Weights of a small transformer language model.
Size: width 256, 4 heads of 64, vocabulary 8192.
Architecture: hashed n-gram embeddings, learned residual scales.
Training: a variant of Adam for these matrices, 106M tokens.
Each number is 500 + 25 x the weight over its row's rms, rounded and kept within 0 to 999. Layers, rows and columns count from 0. Numbers have three digits each. The size before them is the row's rms in percent of the matrix's.

# layer 2 MLP down (transposed), 512x256, rms 0.087, rows 139-245, columns 0-63
094:469492511485495520526521496513502516504513501524556514516550526502520515498525521503470489489521491501497483484467475533501509505513482525515535541495547508503530512463541498527507453528493504
095:543496507489538449483520512458476491548502531482488530476517454514490507514515539516491456536505473509499500473530513496521513514543488480529496507546500457528493469471482523501521476514539512
106:541487513510511542530529484502521483484498533541456547500491521545539502514478529497525481546452502517487452532536518474505533525526492526490512463491451506510509495507495523512507499510519499
089:501487531511504471513527473469484484502549502484485494487503516449445496477511462513470525515533462513529494517516524510522525497494477510513525494487495453521487477531516477497514461512533484
110:514506524520472512489503518503521526468556525483472484538500517509526518477486445469466495503498512498477549519508474499510537487562502470472493493499469447494538488502472494485550521486491519
062:493536496489508481516496520482509455464530529514563482480523457551493515442465480518472520539528509470454479475452538498508530527487494491528476520491510502498517510500470422473538511496537470
103:495479489466502561484497473517537443543477523541482516511483493524504508485537554517483465468511509520476457500458499465493477479486471476534455472484512446470499453488484462521522513514517531
103:483490489495532506549480510509495498511559503549508502512520553475478500483493494532502512496500544512509510485508508494526526505508508544547480493512484502513520477496499510514488528569503513
105:543497473480493502510541510484486511477524499476511522517490486526497492495496527509476514501457476489509462496509497497527505477490517499525530453489512499515476495495478502480529502522506492
102:526489495570504498504547472497480514487510479484522464494516448492541451487545507499500522476562503510479503490468485508502522472513510505509519523504438468427508487460516494499535504495483519
103:464500506504515511518485552504502471491472508487522453509498483487507503518462533533480510486472520484496491473488461513495475477457505484471459530513507512519526444520523492503455534501484498
096:513527486543527532525506493524517490442444516508525526497470462482487502483542499537496508532484481523512455479489497532497542489475472499471472503527505522481464521534504537452484486480527484
112:492507510495496492482534509514472491525529448492492540521554517460469506470492466477501547530440503506503460503469495500461463480438517489529500531487488493480527508529504469524482494495425496
096:488515501513502493512509482490499493493464508517550504488489531516553500485528540487536460494520517499515495484470481549561475512445490501522500528510538484500465473467489489481499518479466501
101:502493527515542538461522490510490501490489519509513477511486537526520464508460486512458495499582543521508520465523518459530495501497519559486501489496479481518498490512456524474533520488479498
106:510528513495493545475520524518493441534479513501509491510442468448495483497527504516504511515483488502511517480530487481472468510518486517497511532525474495563543507488498512516546548514515472
102:496484496501465500505551517506504482513544504507503493479495462501517458503485517506426552503509484476510514495486540496477550503541519503489499516505499484505470509497516487487522504494475490
094:485484499489484531494514509532460483491474473478486505482480471521515499468477467499505489507489501533471477508541481461502506509512487519492529499507492481467494537498462536461471512506523500
100:517487489496541527521517514478502508511513578491477491494506496509503534522526528452480477489494486500513459530513510452514472477537516526504461518449512455486465540505514524525484499544478500
097:495464542499540494520522489487500476469504520499494473483530501504464485507508498506488511511513481488476488505472485516505481486470539465499501483491503461535484509518489478514506462503458513
101:525470468547526463485523508435481500515503480491482504533577498489502503520485508486531523509473481490488540519497459485488477502475453502504495449499501494513503513507505484521489528506525465
097:463522500522506504492501500530511492527532499491484503454510500509482520497446486465530484500530513477444516529502500480509509514488476474498471503500461481510505521488521465525542551513484516
103:488511521496538498518516528536524474550455499513527514499515501515514574497470538460554483454506500512520496492496464509507519468497460469509512492479508511488486512498509509553518547523508503
101:499481519490502510493526519513499532464500519511498468533497503578478501479466487549495473492523501523497532489532527510526511527524495483526534511478503487501493515467532460462511544490531502
096:504506511475538472520481506513511495520528534488448508555534493517464515509533490538479502513552466440483532484483494514507505517489550460554482521477462470542475524490538514539516497519517506
099:491486524523547528505520490533479467511476527521521500481479497528467530500520533525459486494549501502497539492497517481431461498469533521511501498431502471494511510492458471473478485450525495
098:503486509499527487502541503526493479503503543493543420522486467490471533533516494509543489493521483485463514491549481558458469505510511478494497507464518489506504526507494467526465492538493496
102:510462525516519499517517500516470520499479513480496480491518522503485489526483529552484536535510529521529537476496499473498468480488523501520547531430476453470495502508523460495530524472523515
105:505505520490505475480504536451488527473526528512557496501509469497527493494494491482480537460486527516479503527486493552506563510496454541525502494471519462470517560456498479474518466521524502
104:481492504505487498516546510510475505524516516513515512492485529483499511517509503514533555519501501444473469483533487515499515489510547495556529531496492502456521480509551470501528492517536452
104:487454536478509461499554518493477562528473481487462559523511552518527521490496527533510473477489481464482491521511455466542501445506492494516487431513513504503512471453527506467506491567508515
100:513487486503497481487546526488462479512540505488484510518539501484489510509580496502513499463500531497485489465465486497519550491508473476505533488495491494473522525526498484513519529502528549
096:508520482486502507518507512495477466476450501423484462519533503518489489499519528479507481549493481478494467514489538487512490500522453442512534538503533505499490540476478512500517499502491484
097:525495502507498460497501498459446530539517489526481490486530484513481478476463491489501501469529479520480500474518478506525485476509504481501493516488499467513520490536444512477476491502513541
098:506495484481507514522514488498505496472542545445539491516538514514481489517523522478542482470518501511455500499451511493505524539494489494513494485502512481491516527453486500469520513480513505
098:489506506475505496513486518495500469471507505491466513475508500462470499513520560512496519519542514493520475483512532505495509489465539514427534496494503501494515517543519505564501520491512542
097:501505514451529496505530534504520431545489521499524527494457543526513516519530528523500520529496530467528464483444497487523524468487498498529505486497474508454540484499502540494487502509523470
090:447485482492467457543455487502515508461514482536499511548492516507552482449492561494472520451508506509503513534465495497536517483440499471500431495505468453537496483521547548522509526469495481
095:487474495497493477514494469503493514499481496493514447516500492490498465507569501499529492491511492530528474513507467499493485497480516517482516504518531467488494534516507514490505513515498488
096:534467486480486514475501461504499509476464456519528507488480510518518477464524498495479459486510505526563522493516526504489525485456509489469501492537532546490539501476469522482476529500431465
090:491499472494491529497526482491525466467481527481492474445489518508490489463515506543506523504445516488493505481494516547461529481468539512506508541513510526495460490519460478489466506528470512
114:494467476501537475520535521507485493533483474489547484488541497531489512491499494521531445493522502541452506501470488520534489504509505504547492494473504517544473516491511505531488480483523516
106:494447481494577469430537506455444537544527519466520518483472455503488494527450503467492507461494502531492465486496490500483499485486474458487474499492554505515476508469487504496510461501482486
104:519501493487536478507491510488488503498463509453472496510542484501524545508498502487525475509514481489485494519512505499472486464471479478526514497526525484514450539517491469524527477529490494
056:495522479524519482482518459520528496547501534470463499471460515492501469529517499490518483490493504522472496498457476477489490507505491503497499520513478492457524523483493514534496549498532494
091:497513487553492512517493468497472499512529476495510509497486510468483499536471462483501532534513491493509492471518473493510464505485523549491519532477489479505505522555521504490485458493486531
095:510458470510486475485497436513416484500530502484494494510531539481505455465508544512461469499480523500459461516469494498470494461492531494544481482501481513496475512508498494490500479482506502
093:478484499488558509504542464487496466501481448543470498506492511477465542459513509518517516491565525536481556541541496496484487489508508482484529506539481552497517530498502445530492484476419504
097:530498499512521540487490521484513464518486520463513502493499503510517454471518493530483485502484527547484490485482504526468513482478478450484492522501458514494484502489556502517547512516503512
092:516509506477505518510468519490499487559521475493455521505539495451455459499509490500519500496507468506503481497523481486534499506525515519485488460506543486524500549516489495483487489495481555
107:520527502515482498515485486513506521486494494517486502532549485503524477474487502547511485517502499507516505518472477525456480465487530523486451510467515455495497481540536498497474469521513526
097:520471494526509519525499517480481494524506529530458519496539526505487488506540473536482505523494503516503515478468494472455521524492515482507489514522505538504487485492528466530539519530483471
097:466470524516519531505504525477489438503514472525460505472479494470462530480484468494493495465501479509463459546476469500499465473509496513551531459469498471472495489518539520478539475533515470
101:493492522506463485494547501498466489530485498545474509516458534488503480515539513471513501500541481477541483481506554494473479516543528550489533479516488535520455513484523551508511511507505520
099:435482519500520509522504518485528494536483518506521489539473480516489504475507522488482499445466506506493516530530463496482462495492526494474473494479547495474523491508501477515454512509456470
105:532492485518510508499540490479513522499505519513490491503509511545464543466527489476507513487494524514471511496519452526530522476502527482545553537471521509471496511501484452539467496545447499
109:528495494502533471516507479496545532527497490512494501447536526499510484509543504468512515507480495537518479490509474535528489531450501506550495485495492458501530508515527494473476483477482484
100:517501525487493481480488509512495489520523513506474518555550520486488531479509520467510500528496532534550508493521493468476512515506529488465502450524501481489491473500486486533509533515494509
106:535470480493491493470494479506460485528509523497502551510497506521562465486499512502470552473501518509512532452497537497503531471553522540462536479537482535517486496482479519494487534475490525
094:497535497498504475520532517515499467512510503509498543485518474537483478481511483514479509528524478496487513457512493489492477452485462475526506483479489485477559502524494435516463517500525541
106:483494520496479486493560497509497500491534483517516537497487512500509474545487479486531563515525480510484525519476479498506453464544458531501545519486506502456477509451498469477540525534471495
099:496506516460508519499535529506500479500504541462493486562486519482450521535488454495480462522512506507457526448557481507478457499482501438519499494497511499501501512512481542537506519504534493
099:530486475489520544492479500502469475517507527562541543502486508531528460456510494493476478525480481506508503489498506514507510526442499527510503510477509565479498495449503518512486483510507491
105:482513500490495487528532532520476467506521521535505506497518519523518492449556501504538461523507452536500489496521485512526532501463461501522525494443495469490487517467551529516455431510484528
094:531509477540539511476507492476486509502513520482491480494505518484526504472517509505457509506494485498532459451471482499542531509479501461513494496504532520509471501546487538512522545483496465
099:520477486522511468517521463475445462489529471512500494475528479534507507509474505540488510508569505549516543464518478489493492519485512493494503469535447504515496516493500448502513461493511506
097:489503520516514472514518505525510497475477492511504537505510507519500498539488523497514475498478490491477528479503497462490517478485511488492493528468506512519523525501480483453531477503530491
091:489503511502513502510517498500496464505536511500477511475503484499497493491478504510459498474518501527501496461503490508492545517501532491510453501488531477485495454496505517492452501535494473
101:459545513514504462523510536495505473494502532481523484533590520507506456486501514491522497483495517491467536456465456530535481499502542490491458549450507489523505499517509465501514479524513494
106:469480510486473478473499505514522460466515512504505522530492530540450484510511523505484467539498480543502507499489500517512498509403517485491489503514501485497493458471514530470483475523484470
102:510495519495559479507505524468481515465516481492488546499516521517507513488485472508511503528483501473498474478531485448494446449478524553516509498563543477500515483477506501453492524501469554
098:483478526481495466532538491480511456499440475455508495477530478489455534489510516541514501516518447522477471496515522525525487468503499494536482499494478504494492497456468504472482513464466532
098:528488509493495492485511495504499487484532490489520494515544517476496427465523469469512523546499490498474510473472474470509488475467512522467551517476496525478543477464540455479511497511480491
111:491524522494493540509469508519519525500494468479489468493487475464493537497506525504532522511489527505469494500511507494523526502536476457506506475499531489546485509441546495477517497472481497
098:517504469501519477533551502505502495486496501475498512492501490530501469472552491514503520506537466497484484500507520532498494505512493542502536516533474523431489469493518532461469558550531471
102:553466483494495496485504513482469524510453503480534497481499505505488484511511499539435487493479491524483487482496503508524452524505509511468487537533541571526498504461523504529475486530496509
100:547490492493542452472511472499453525530502467470536486495559478509526455503484498523510539468482500500505460528497494479485475498505555494516472520573471562448500550533479493534503507507453487
098:480537496476497511477499530479534462522513521487462494508499528442492518480483545510447503491504512508510471498485480507440522500475543490501485503499465494497503480538498521538495537482500485
095:491500502456558490545497510501489518508494495521499521493508515483523497424469487513518463466544530545516514501547445477457437489437499490482486502470537472513491471517501488491483493477496482
098:464466587526496490512489488533512475545509508475456487521528521517504541505490512520526514531516453478541527514494486469515520529488516485466464497526445481496517461514491494511518509546521498
106:512485513496510493502549491540493498507502477506486472498531560499492487452495495507506487478533527499494487501525509509529516462496522514466511533487476436504455528534481476507553524512490467
103:522520520501511522471541485504514507503506533458487460523533482490498529477516509539543495528477495498489527463506463506459461505518484493467571530481513513459503470513480446500528515457509509
100:501486530508503490497505517495509490471482475508499509487512499516491492504489530526470491499501485515494468494537481673483499508507500499484497513340500495484490510507502467519494526489482511
094:541479485494521510493521490500471511537495531521553484458499511476487455471469506525458479502491515524495475484482519505496490469511517548485527526520506493494504482475471495478498502518490501
099:475470508505492485501485501541489463501476476460495474526510478482472488458532512507490513482481494503482505482498552500492499481500499498506520445460507486503502466523481500486582513484516506
110:539520496507480509489473433508515467491520519527462504516536513495494521522520496522550500521502455525496523516501470509475533518490519510528514449516499505471506466462556496517535524500532495
107:511522503456527552497520512482478453494512522537451492496527547440505518464493495509501477480541487456472542540485486479470449511530537488539522465529490531486520504481485450515507436493495512
099:482502480523511498489499524512488490497478491523512504498473451516527513495459519499546501519515530500448513481463529431519511479510504485517472500527516482507524477424509522462522470515536523
095:503525489499521452495519552477455484535486487495490516459565496467456512491487498502526457525549465465509502492526525470503463508480501471517538479466506477506453470498549478461509483546477496
108:493468518482547462459484523523453495541497468501505513497495492479529502526445501515507487495519544490456504482497516471490523514515485516542492471445502466510504474519480528489557492488514468
094:528521480483498539493490486511490505516509535518456509533480517478465492527511523497466523518480494492527486503509550536497516483480473514475471513489500497530471510471504517486481458527517484
107:476486510488504501501531477490510509473508458520526502412530497509513518489493550506462521491546527549506499527460510447514495473515501456492493496485479506563516426524517508503505502504507460
097:447527475455490527510535473492502468511521494526496521475504494518514464512467519450490524477471500532543507470476553475506509436521499523501472500529494502510494497510497463485503505495512511
109:501480510513518546507483521496462481453499499474542503527537495463512485505515551480485456493530478559468454476483510520556461504495478525551485484514530498513496507517453486455505495462523486
101:510502513476536544486495505509500497489506539493539512487497493525508489475461487521525505523466543489480573519499519543499534491463471501523533528493494495482515478442533505513493483513488493
099:509490485504471541476540501494494495499495535508510476525463528483472523461490497493490519475507512454463515496510451546466489517491537496491528492491507540529543539525491514490483508539453484
113:522517477493515508515455501504544471511469530522542462502532530484473471518460482530516468521522510550505533464509492494519463523442494510527525503483510516521504474500525463484497483457524489
096:496472488457502484482499527492469528484472505509496471476471479490512530519506476516476494456515457479455499481541484552510476486479461495502489529512552530508520511508495477493488494476549508
088:497483507535502488467492486502473468492528481531502508519547500491502498496496494503516477488525492510481509475486465511506528483509528494530558514496482482505497518517484469519558504491507519
101:518487463485495475496522483506506498512548515484508546491495468575516467521517525451478525475471506533460458480504499477512527466474503489555476523500480484486494497492467497476480500478486479
099:493487486505500483490539488527472411492512534522527528475511517516536463441507512518490528527487530533531463508497509521525519525497515461474500481558523517527519455479510481508479522490529476
095:531505435495506560505512517535450481478504496527508515477512463465454462470523512518473454510490489502476497485477508500435508486477521501507486515514498527500480563508494486535515507463552526
092:501496490505506481508481551523507458503519482469494479517522507529472503508503513569524505483487507465488545512475514515476507494505536479525498518462475488538472463461518495507474508497450523
095:496499482514521502483478455508482489539519472527482521517494484532522466499489500491472496517485522535497513457488462471505462487505490452495524496517465500537542507493487513486530454491528503
102:486465504480480522509519493504488476507532457515490489479498523527495478472503497510475496518512488519508462500488535503469500454491504518505512520505510539506481485483472524488514483480486513
096:493483494512499510468556490526508516515538544495522492547479478533478491506466524529499521476496516493445546537499463483522493494544515507554483542481485441490466515491494465533517509523483512
088:492450498527505546488522457520510497496436511506509477514483495491495504425474519470498487524494497503484517520498471502463509518527472471529500506503484502499510479493473476520518516486493522
# layer 2 MLP up, 512x256, rms 0.0937, rows 140-246, columns 0-63
093:528550532433460464486527463504522503547529502480494477517489552492538466485509496510491443493496474527447480497514524501466507503497507505484531429505479534495511488463474538477511509509527533
109:483498520462497484523522468467553508500463512511469536548488495505526521475487513469566536525521524479507494497527489473533557561543462487471478478500481512501509506507506532492471486482493506
086:529544470489477499470497449515531502492506492495533479493506496521488477458485526485483493497504518501491495485489500520492502464500502517533461473536473530472495471495433509521517481510481467
119:478505497445522498512525469505519473533469504461529482447482510513494484506501455463473477525480445490531471496498507547483488521487447536500495525478474474533514482508522494493491468536458463
065:526491518467454487477513549517496493545504495488548526510477492495502523448483480496501473479486494468505531483547511537515486496530512506458498489484490532450504509488472522457471465462488487
104:501536478493463518484447497500491518526486497498471482514482527535481454501502528520489503450535544506540447483506511472494547511527452505508487513486533464523483455520492503501477507514536475
104:498472499513512448519519514449507505489511467528488478512533534515491519486502473515507564498508481506508471509490486502514494524519457477505457487484506588461508530508526492519478519547485464
103:468510516520512534448505502483521501502496477516507522480475505465458490516507500488472517496504526497487501500517504469520534528519480488519501442532504475473504517561496501464486532455517520
104:461480505536468543495490461522512524552495468536528469518538504467474486511486513451533469444539512519471530508495512511529481516479491538493460501510485511505516514465492472540483515500473532
105:557500512487529455486544487537511428553493518511518517499527539466520542503482473507515491466488498465515522509481554524492476488506527487504461494545478512490510464490513494506507519468490525
097:501503494484531528481495475473501546532489517469484515471480491475475511529468448510546473511497488495465522463474475522462558534514497501503455483500496516499500526509536560558476482465492498
111:486531520507503444500450518498487513505472474488469464515538486516484506464516487469530490528470481527485492488500472484496523443498482475508497493474481515561539532504503461532482522506460437
095:527504512518507470501511523538506507508501484473457517466527504497488478513500502540478534472493484520482496528527522485452473483496461477472503521485500493483471518516512485460475506532517489
100:499459487524478513491496464453548506484465513488504491503515534500525576487519482492499508489482481474491491495504503466490491489497464515489461467485464583509534497473459505499483515490485474
108:469512517470497465465516507537498485536489467495523535532524464469496522491511496472520524494465482554497512537511504496469472467475517518505480523497496527511482470466487495466480540480533458
101:519510496482469500522489486551524500491463492468488452466501492533474503509491479467495500529533530501531490506467509472519498533519461532452498525465492529490495509494546520514485450490495490
094:500479521497487475457534458473473474498517492476484488541526470424449513501514478523537514527494472481495479470522479511486494483465467547498519459491491489449520469467527484484487465481514480
101:508507521495488505509491479470494480487502495472510485449505492546460476507446502533485523491472516521500528504495486493528486469535504506542494506498507477535496509493514490477478500482547520
098:527493531477508524496498498463518477514512479481497539510487517466487482482472505517478500548532502500530482510511542468496515560520487507517508478541513529523519537477515544491518425518494506
104:505483512539478511492476534504488485523480480473491518548515533469506508482483463479502520483472487514470493483500502534485517522492458495500481511508507539458516490512554482519497512489477483
093:472513526468499502516481526502480452481502458467484514536497488480495464520489483447512478463491507490530483473510484510507475508524486526486508462485493473507471494485495470499511490484523502
100:531549499521498489519498505503521467478473482493517504499481498534442487494505534507491526463533527510493468524502546521522504453503465521445470523541541521535505527489555535491451477500493504
100:485521472476515494500523544550509492538477505515546482524483478542445517507494472490534481545517533484522499512520512509532507486496498529499508479466494475489449536451528541472515523504542504
095:467475495439502485497520486505524453520500443460481471504517525516531479545493536447536507536482478475503479505499505497529519503481477521515509449555494493511506468500541489481506463474501503
098:483459515480513451518498464479493474492513491525527511473491489494492496478502498522488501498524509512492454541501493465496484471514477503508509471487556511487539500493509467470449480492531507
093:507482503495492480490522476468510522501534534524486538527494510519542481494461497501544501544498487487479512496537504526488521522509493494465543501500505499462504517497511455552496498491508540
100:458465516524487458514486467511485494475503456489564521424489495479484538417472516525498495512509530507547485528475502479489500498482468513492497476481480468487488486470520489531476470486517483
105:531510541484491442477514487464520492537555459492507456509544488477480540486469463425485500494482476510447489534511510495496509487513506506510510471467524524463515534514491468528478508492509462
104:491494524512513479533512521495497467479489504461545509507519523474491489480468509470503479455504480557457462523521515522506473507479504512475544497485522514464469507483442484486476512522526495
106:492490503550482519530511530526560442492510479496481485490475531488466508506546489464484476559535493464556529514554493530505501463470466502485501478496504546523481521506511504488511488470480495
097:503510503471468508486470503471485486509520502509499493526514537509513488458489505497493510515519486487514465482501539529511466490502482479466538526461462482500508519505487522491491502472506513
096:538449523461538491519505480498540545479522478449529473472532530482482470509459503533526490519499517504515476505496533497491499465494478481486536507461510499495485519513513488522486475483529504
098:495500479508455492484473480548490502452480512497478535498529470505486499479435521529474478491496503512508500497483496485488559508492497455478486486537442537536482479471467489470477514505506496
095:549484525515509540538446524510512528487481473460501510490503472468493515480487492486521523511501520476501513468500513477498489498511468512453540523519552480517440511522493510451484517502567476
097:506487533502489501504495503521515452506497485525523517474471581497552526453471463470502530469506505490509494527502504515517528536502472501540488503488474492479500479504456523547511522501469525
097:512526495497493485529496531528480532511529519496464536490500499494436524510512471459522486522518512474531466503509543507490486508502449493490495521498573447451477469510521497489421499492496502
094:441486504496533453504469494530525487485503449476488524528515472493501531465455488537502481466532527496485479497483512511477520542539474513550470499480495512496538502490491491508477484522538509
091:512497499468517449494492422463526485506493521465492485537492456483478485528501493495506510529491475457520526526505496503486480475531471470511514512491469537482505542513499526498500484510482497
095:478513485471535496531508475484522485494484544456515469506489549478513521512498488481494500480475459503509468506511527501503472493527441481490499524493459488503471468527521506513470534551503466
085:519493493510518517500527525525508492512504502504546498482497510472496496485414494456513529418527504502540514495514493499510463468533468535501498512507522509505491476468536505504505495498472493
112:463474498524505503477545538517492474511491487505484518530498509523460460510481503499548520504518546491501484527502460490530518489528468502488542505444479485502505517488468530525517479473508474
103:463483519523457467493511562498532497516484491497509509502463501520523504498431528474508517502495484506521522531484509529518467480485515500469470487488449508500545473488477516511512490514506484
107:452479498485476501515496490474519512485497462482491511471517518493525470495504475494492460519457459500493466488524515466474514498494498465501505455529490499523461499504546475507507450542483546
063:490476523499488487503472531486484475497489431504505522548502488519485462485475547484530523506492505485471446493477512469530495517486487482481505470485470495483489508470480503517503510556475523
087:515518488498488483489493441530501482456481522515495499471523482520533484490489534498469475500504491511477480534487497513500515501479480480495469505533496499494463476479477504523466533517513490
094:523500477515453518476504492529529528470438500520496482518472485530481510503456514498519446512477485514512481492509507524476549546511495509464486489496480475501507519499484489492485513483526519
091:530526487476499508498472472501499490526467477503484523539518510534502484492490493488497515485523497544485501479467502506538523527496540515501496479529501486485446535458488500523490473536529548
098:518506526505456537523529479547501502478480494487531513492485487499500459497476512492481501537514522499473494535535498533477505544546505536483540505506524516483526514506529499517488500505513521
089:436527507504459499458489503460491488522496435475499491506527474508532496470487491483522483457516479537519499508461485495470515547577502521496455490519469527485562543477485509513481497515466455
105:511455506514474546528493500484508464495458474449507490526479437473482485472497520496514518495490510500553538540464517498468474497467531517474488516492486520490498513496527473543501473522462455
098:494497498494505458521492484485477502553506437458513510494489526505498517466490486524518449478450508452504523503455534525516504493496497501553521472514547555510497553481515506507480434511526478
100:521543526446464484462483507529517464517528503534517454541459520504464499508458528538525461470465522484514492479483522524501519554506532490505500477504546462476481495463492493492495489466538463
101:472461489501510465482494493486486466512499466497520492531497532491508528479452474476519496486452449515449486496496535527493550521548533465513510437492500525498462523514492492487493474482512484
099:512489475427483533479461476504508501497466531476509502469491510455503526479466467495533471508520507502503492528514487488525480473527467468484479488516470466478470479510494525509485519484494509
102:507500495464487510471504539502534471501470486518496521476497536474521534449452513474505511473512532539472532509489521530522493514489523479491497496479466529486532459464512469528449498519464478
111:494480502493519462489482523483512475545515475470497519500519509496540550473512455458501532467438488527493480456498476537500515487484490497492485456471520495464483515470516509490486490459469533
100:527514479462454500468496470487527520503527491497500501512510502492456478471490516542506499489495486539479471512548488463490484489487517553502516430488461536470528457522513503471474479528471454
105:518493495508500486522522489487542497494512502481512473527483515472496495475506541475548491469505501477486471508472498510487490499457492492503477490469529527515493505493511450461494472460492489
094:492505528470485519487489511481489482519531481426503550536514532523517511485500464526517482501482497454468502502484527513479498508489475458462496509497496480504530519470491497486460460519497486
106:464521472511486471461500489499502503485490454499471510535480486473527509493547501487525538518515488500440525497495505519505501496520501555516502519490512524456455538458484509487508516551491522
106:512482504469465508521531486462482518505487475513492511533457505512504523513488509475556489504456487501493516488521503498513476503484522494519538446492477494506473477431501484476494518493535524
097:451502537532506512540468516458503511505518516509506538510530506470501472439467496482493472498492506470513506474487506476527488494520465494518477490491505536490539494529518502459500471518505512
103:516505486539496495550467538499468493518506508492476515522506470498527493471496503488544470472458483504514508469518489531540527469477434486503564473487487465496512492519528580494502441481484501
093:500506496447468528462499514434525477497507495434462506531510518424479505482485451497493499486485496527475532506492533478453527478492515506492493461552478533485528499505500555508481511471510486
095:511515490487508485497454507517498558503485470490494509480488522510560447522514495511523516460510496475478503530482482464482501485515514492504470496514494530498480445442497483483469518541473461
096:478456526510475462501498496505504541506496496466536563508488498482482495507463508508511491523453512487489461523464483497501494510541477496470540512520542498487538522499519474511506473492514466
088:499530475468492499515504517488505482497495506477505514474492520494496472487470499513478515459489515541496499526511509471522474517529504492470453509553483501468475512460475527498473485525522469
104:488456515508511436510486506519501491511501502478514559476531546442480502508485503524521454480452545468478538508495515513504531498498520474531488503537495477461555523534465535469495512525460542
106:478475505520464476498489530490527507481554489473503522536516523520492501486483457473517459523544489484512536549457558520556461494451501499473495498498517501466522501515505503482501474528487500
103:488515489480439510491506484477496485497506496474470496513456493513526522487541489502522494441490490563532479464525512527493455483454490535491483522515467499498467486465473499482486474488519493
099:445534492507483508459511568513497496542503469454479546506466486505493506485520486520478495518511475468500493473499499471486473531499508517476497451504473556487491565517536489517478490510526493
093:517511548514493464484503479482508527523505494540503528470459526498502510528513450502483468518521509491523525521527475509458550530513498508521515484509499506497505486492501512538478491500535532
111:528482533501512530500514494508493521487496453493494519504476517513482491503531511498510476494491504556502492481595514491539454467495503532433518462512500529524530497494541507476470510470500514
104:506496507539510529475503505456496504550487501501517498530492512479492511501488511499533465501532493527525533502514509505460456546526477529483488493529497510509527514452526438537487466472498528
105:464479506529524510528499490476519529518458502482467449524473503480493523512485482496506486515520518505498489481488500497473467509542465504500503516470566567551525492475484500490514516492560473
101:509509521509495476485483481517473461497536496488521512517458562520495507508498485539475484544496459495525468443513479498502513484513507511488489486483497482513495507483523473495474471476538501
097:444477477531492466479485531494544492540475504497504534533492511483492526490485492537490502539457483531489488522501498470520522484486510521501507480555480504479499543467488503510463461501483472
097:472543494491520493544461532468485484537518446497532550525491536550521482526492523455517529482477508490554518477499507524550474537488504555502504479506516518513473504530487499518513462464549497
100:542508503487471495489491533495494494518549450500468487455505508474516424492484481501505468486487454528491492548486495493486490458546498507495502451493476547523506522534525429488495434500512452
118:477453534489464524517511469488507483498503476467504463489530470466532520474513461503506491502501502534507493505514496479481476436496527502449482493460491535450499507523511449525492500534510510
102:459527543498464518496466467552506499479513465463470489501504465510493533430502493513546529503485482473523521492512509480501497534515513562480538454490508498489492500474529522497468526510485513
099:515508547512541500478552468498486474493499551485421492540465535428481513529503475513543470472486524471527556500550529517514478528515508458495496493494496513505484467517518487505524495505469476
092:506522503492531483496465508530495497539502435498485480501508453489473526486474513488537475491500503519501523531477539483487515510512495511484455486485523505532490522430473523488505504484453510
100:499523521454496496495489523478564496523540490481515453519433512510518530467510496481510450477513478511548501519498495504518491522479483543497483465503481549508486470477506502503516498497499516
112:462501548512487478512546460519504471464492438508513486556512534533528458468533521475543529504486476540512524453501509469505498515517506473489511451494481544514511501511545539501525419508487528
109:496493496490495515506477508493534459548466458468511475542473467435522472520501483490513472492496473461492549480513492477510529541491514496476490439499470505486456497513494483528498464480520544
097:478497510543482517473510503543519489517522515506540535530499553489464527450483506494560526491539495515541520480526439491482478477497473493483491497510512553486478500476480480495469491508484506
094:507465497549492487494500474521503449530520483496479537504502474497520526497483525485509485482499493492462498503528525469484553497504475506436438477540450502483497510492477522502465493484495507
106:539499505516498487483497497488527447510509531493515498517475511493518522510467535471544521461474495466536490470472495496521536485534476490499446448486511512483504461488478514514508473539513520
091:471458526510524456542520495455474478521516497496581486509507522457535509456451479468546446458493501469495485479477477504472527502500518496532509493474517510500480500489467508508472468522460506
107:483500535479511513487513465485544516499493500482528511526505515480505519483494520509528469509507540503513489474518483488499532517541500489460481473502514545496536476462485505485495466496503482
098:538503478537462508484461507498489504516477497512505494513444486510518502522475520522486475520512504535511504495492499502530506541509506539534518479516534513512542479478516505513496477458477479
107:499537542563514465518546496558558512500496512505558497524503508497513490499521505480509471520510492494488515479496549529509520502466501580488474507453520489522496500507484527455458469477478467
109:487496514477447465514526512518548491518511507497525515529494489492498517513508470530489495555511485514443499479521506509498490528531517529472510468495509496547516503494560523493478494513522561
098:524499507507495502494494525513508481509540508540493456466491474501490479494455514490536528452483483474454510479500494475515485489493517503532533441520486539480478513479544491510495497562502522
114:489512512491519484494527490488527506592439525462561485470504519538521493497524450490542457515495506458500526492501547516538545504485483524456489486479522472521443517508531535461484494493503499
098:513491501497529529479545493487496472504525472471534543526530456523482463466519491510487501476486528482489523480496515520490523500504450488495540475495462548461478522512495466504521498512470499
084:493579474494484468487513494493505498495505535480494514571451503501475464464489531464528481521519521515478487544464487503493471527485517497523421518488522478503512488459485497504502477536493503
101:513493511468517458506522533434505492492504463478524496495519463487507535504487487500522514450518508465478528505506509528544476522503504526489538479458489499525523502537518482491476479486501469
097:501495531514463484479517452523510484505499483479527516474508488488484495472529467519554537511497457484516526478547491517513504477466483511500531486502500510487489476522522467467507502530490471
091:494531489519497468420496490541531509504502490486524547540487470488496492512480518478507508542484499523512493458506494486484511480543492501527476528530520497463497505508494496534491455497478510
092:471456500531532510477540496484500487484473495513531514494497515537539497475480511489477495501525477510504491484489516490547510478518481515413539489548499511500514494470462493491508457496495490
094:447487477500512478494492428498499549509480504501530486472478515461506500518505519527505508468453502543492485525461520547464526501547444482474492474498475481524463455503458504493486535490487477
102:496517476515479485472518467525510509482473513506504557562498505501506463510475536471494495488493516509465479474517490541505539467504500526508463506521471545520505486502493484508503495493497501
098:508492497543489513485480466524516515492507517481516528511452503509519516500463457480492529551512488523533494530455519487532467519494467501446500479541506478480517450467525441530512480509534505
090:542547490486497487487507520519503504492494505485532485486469513495510520519502497496539487437508541538445531503453450546492497497515440481508504519495522457487474487478511501525465461531517504
093:531507522490477509502508528521491504511522513503533492474517492485465486486507483511497503535474492513494510485483483476459483492478467470553460509521468502527468511508516518496468507480526480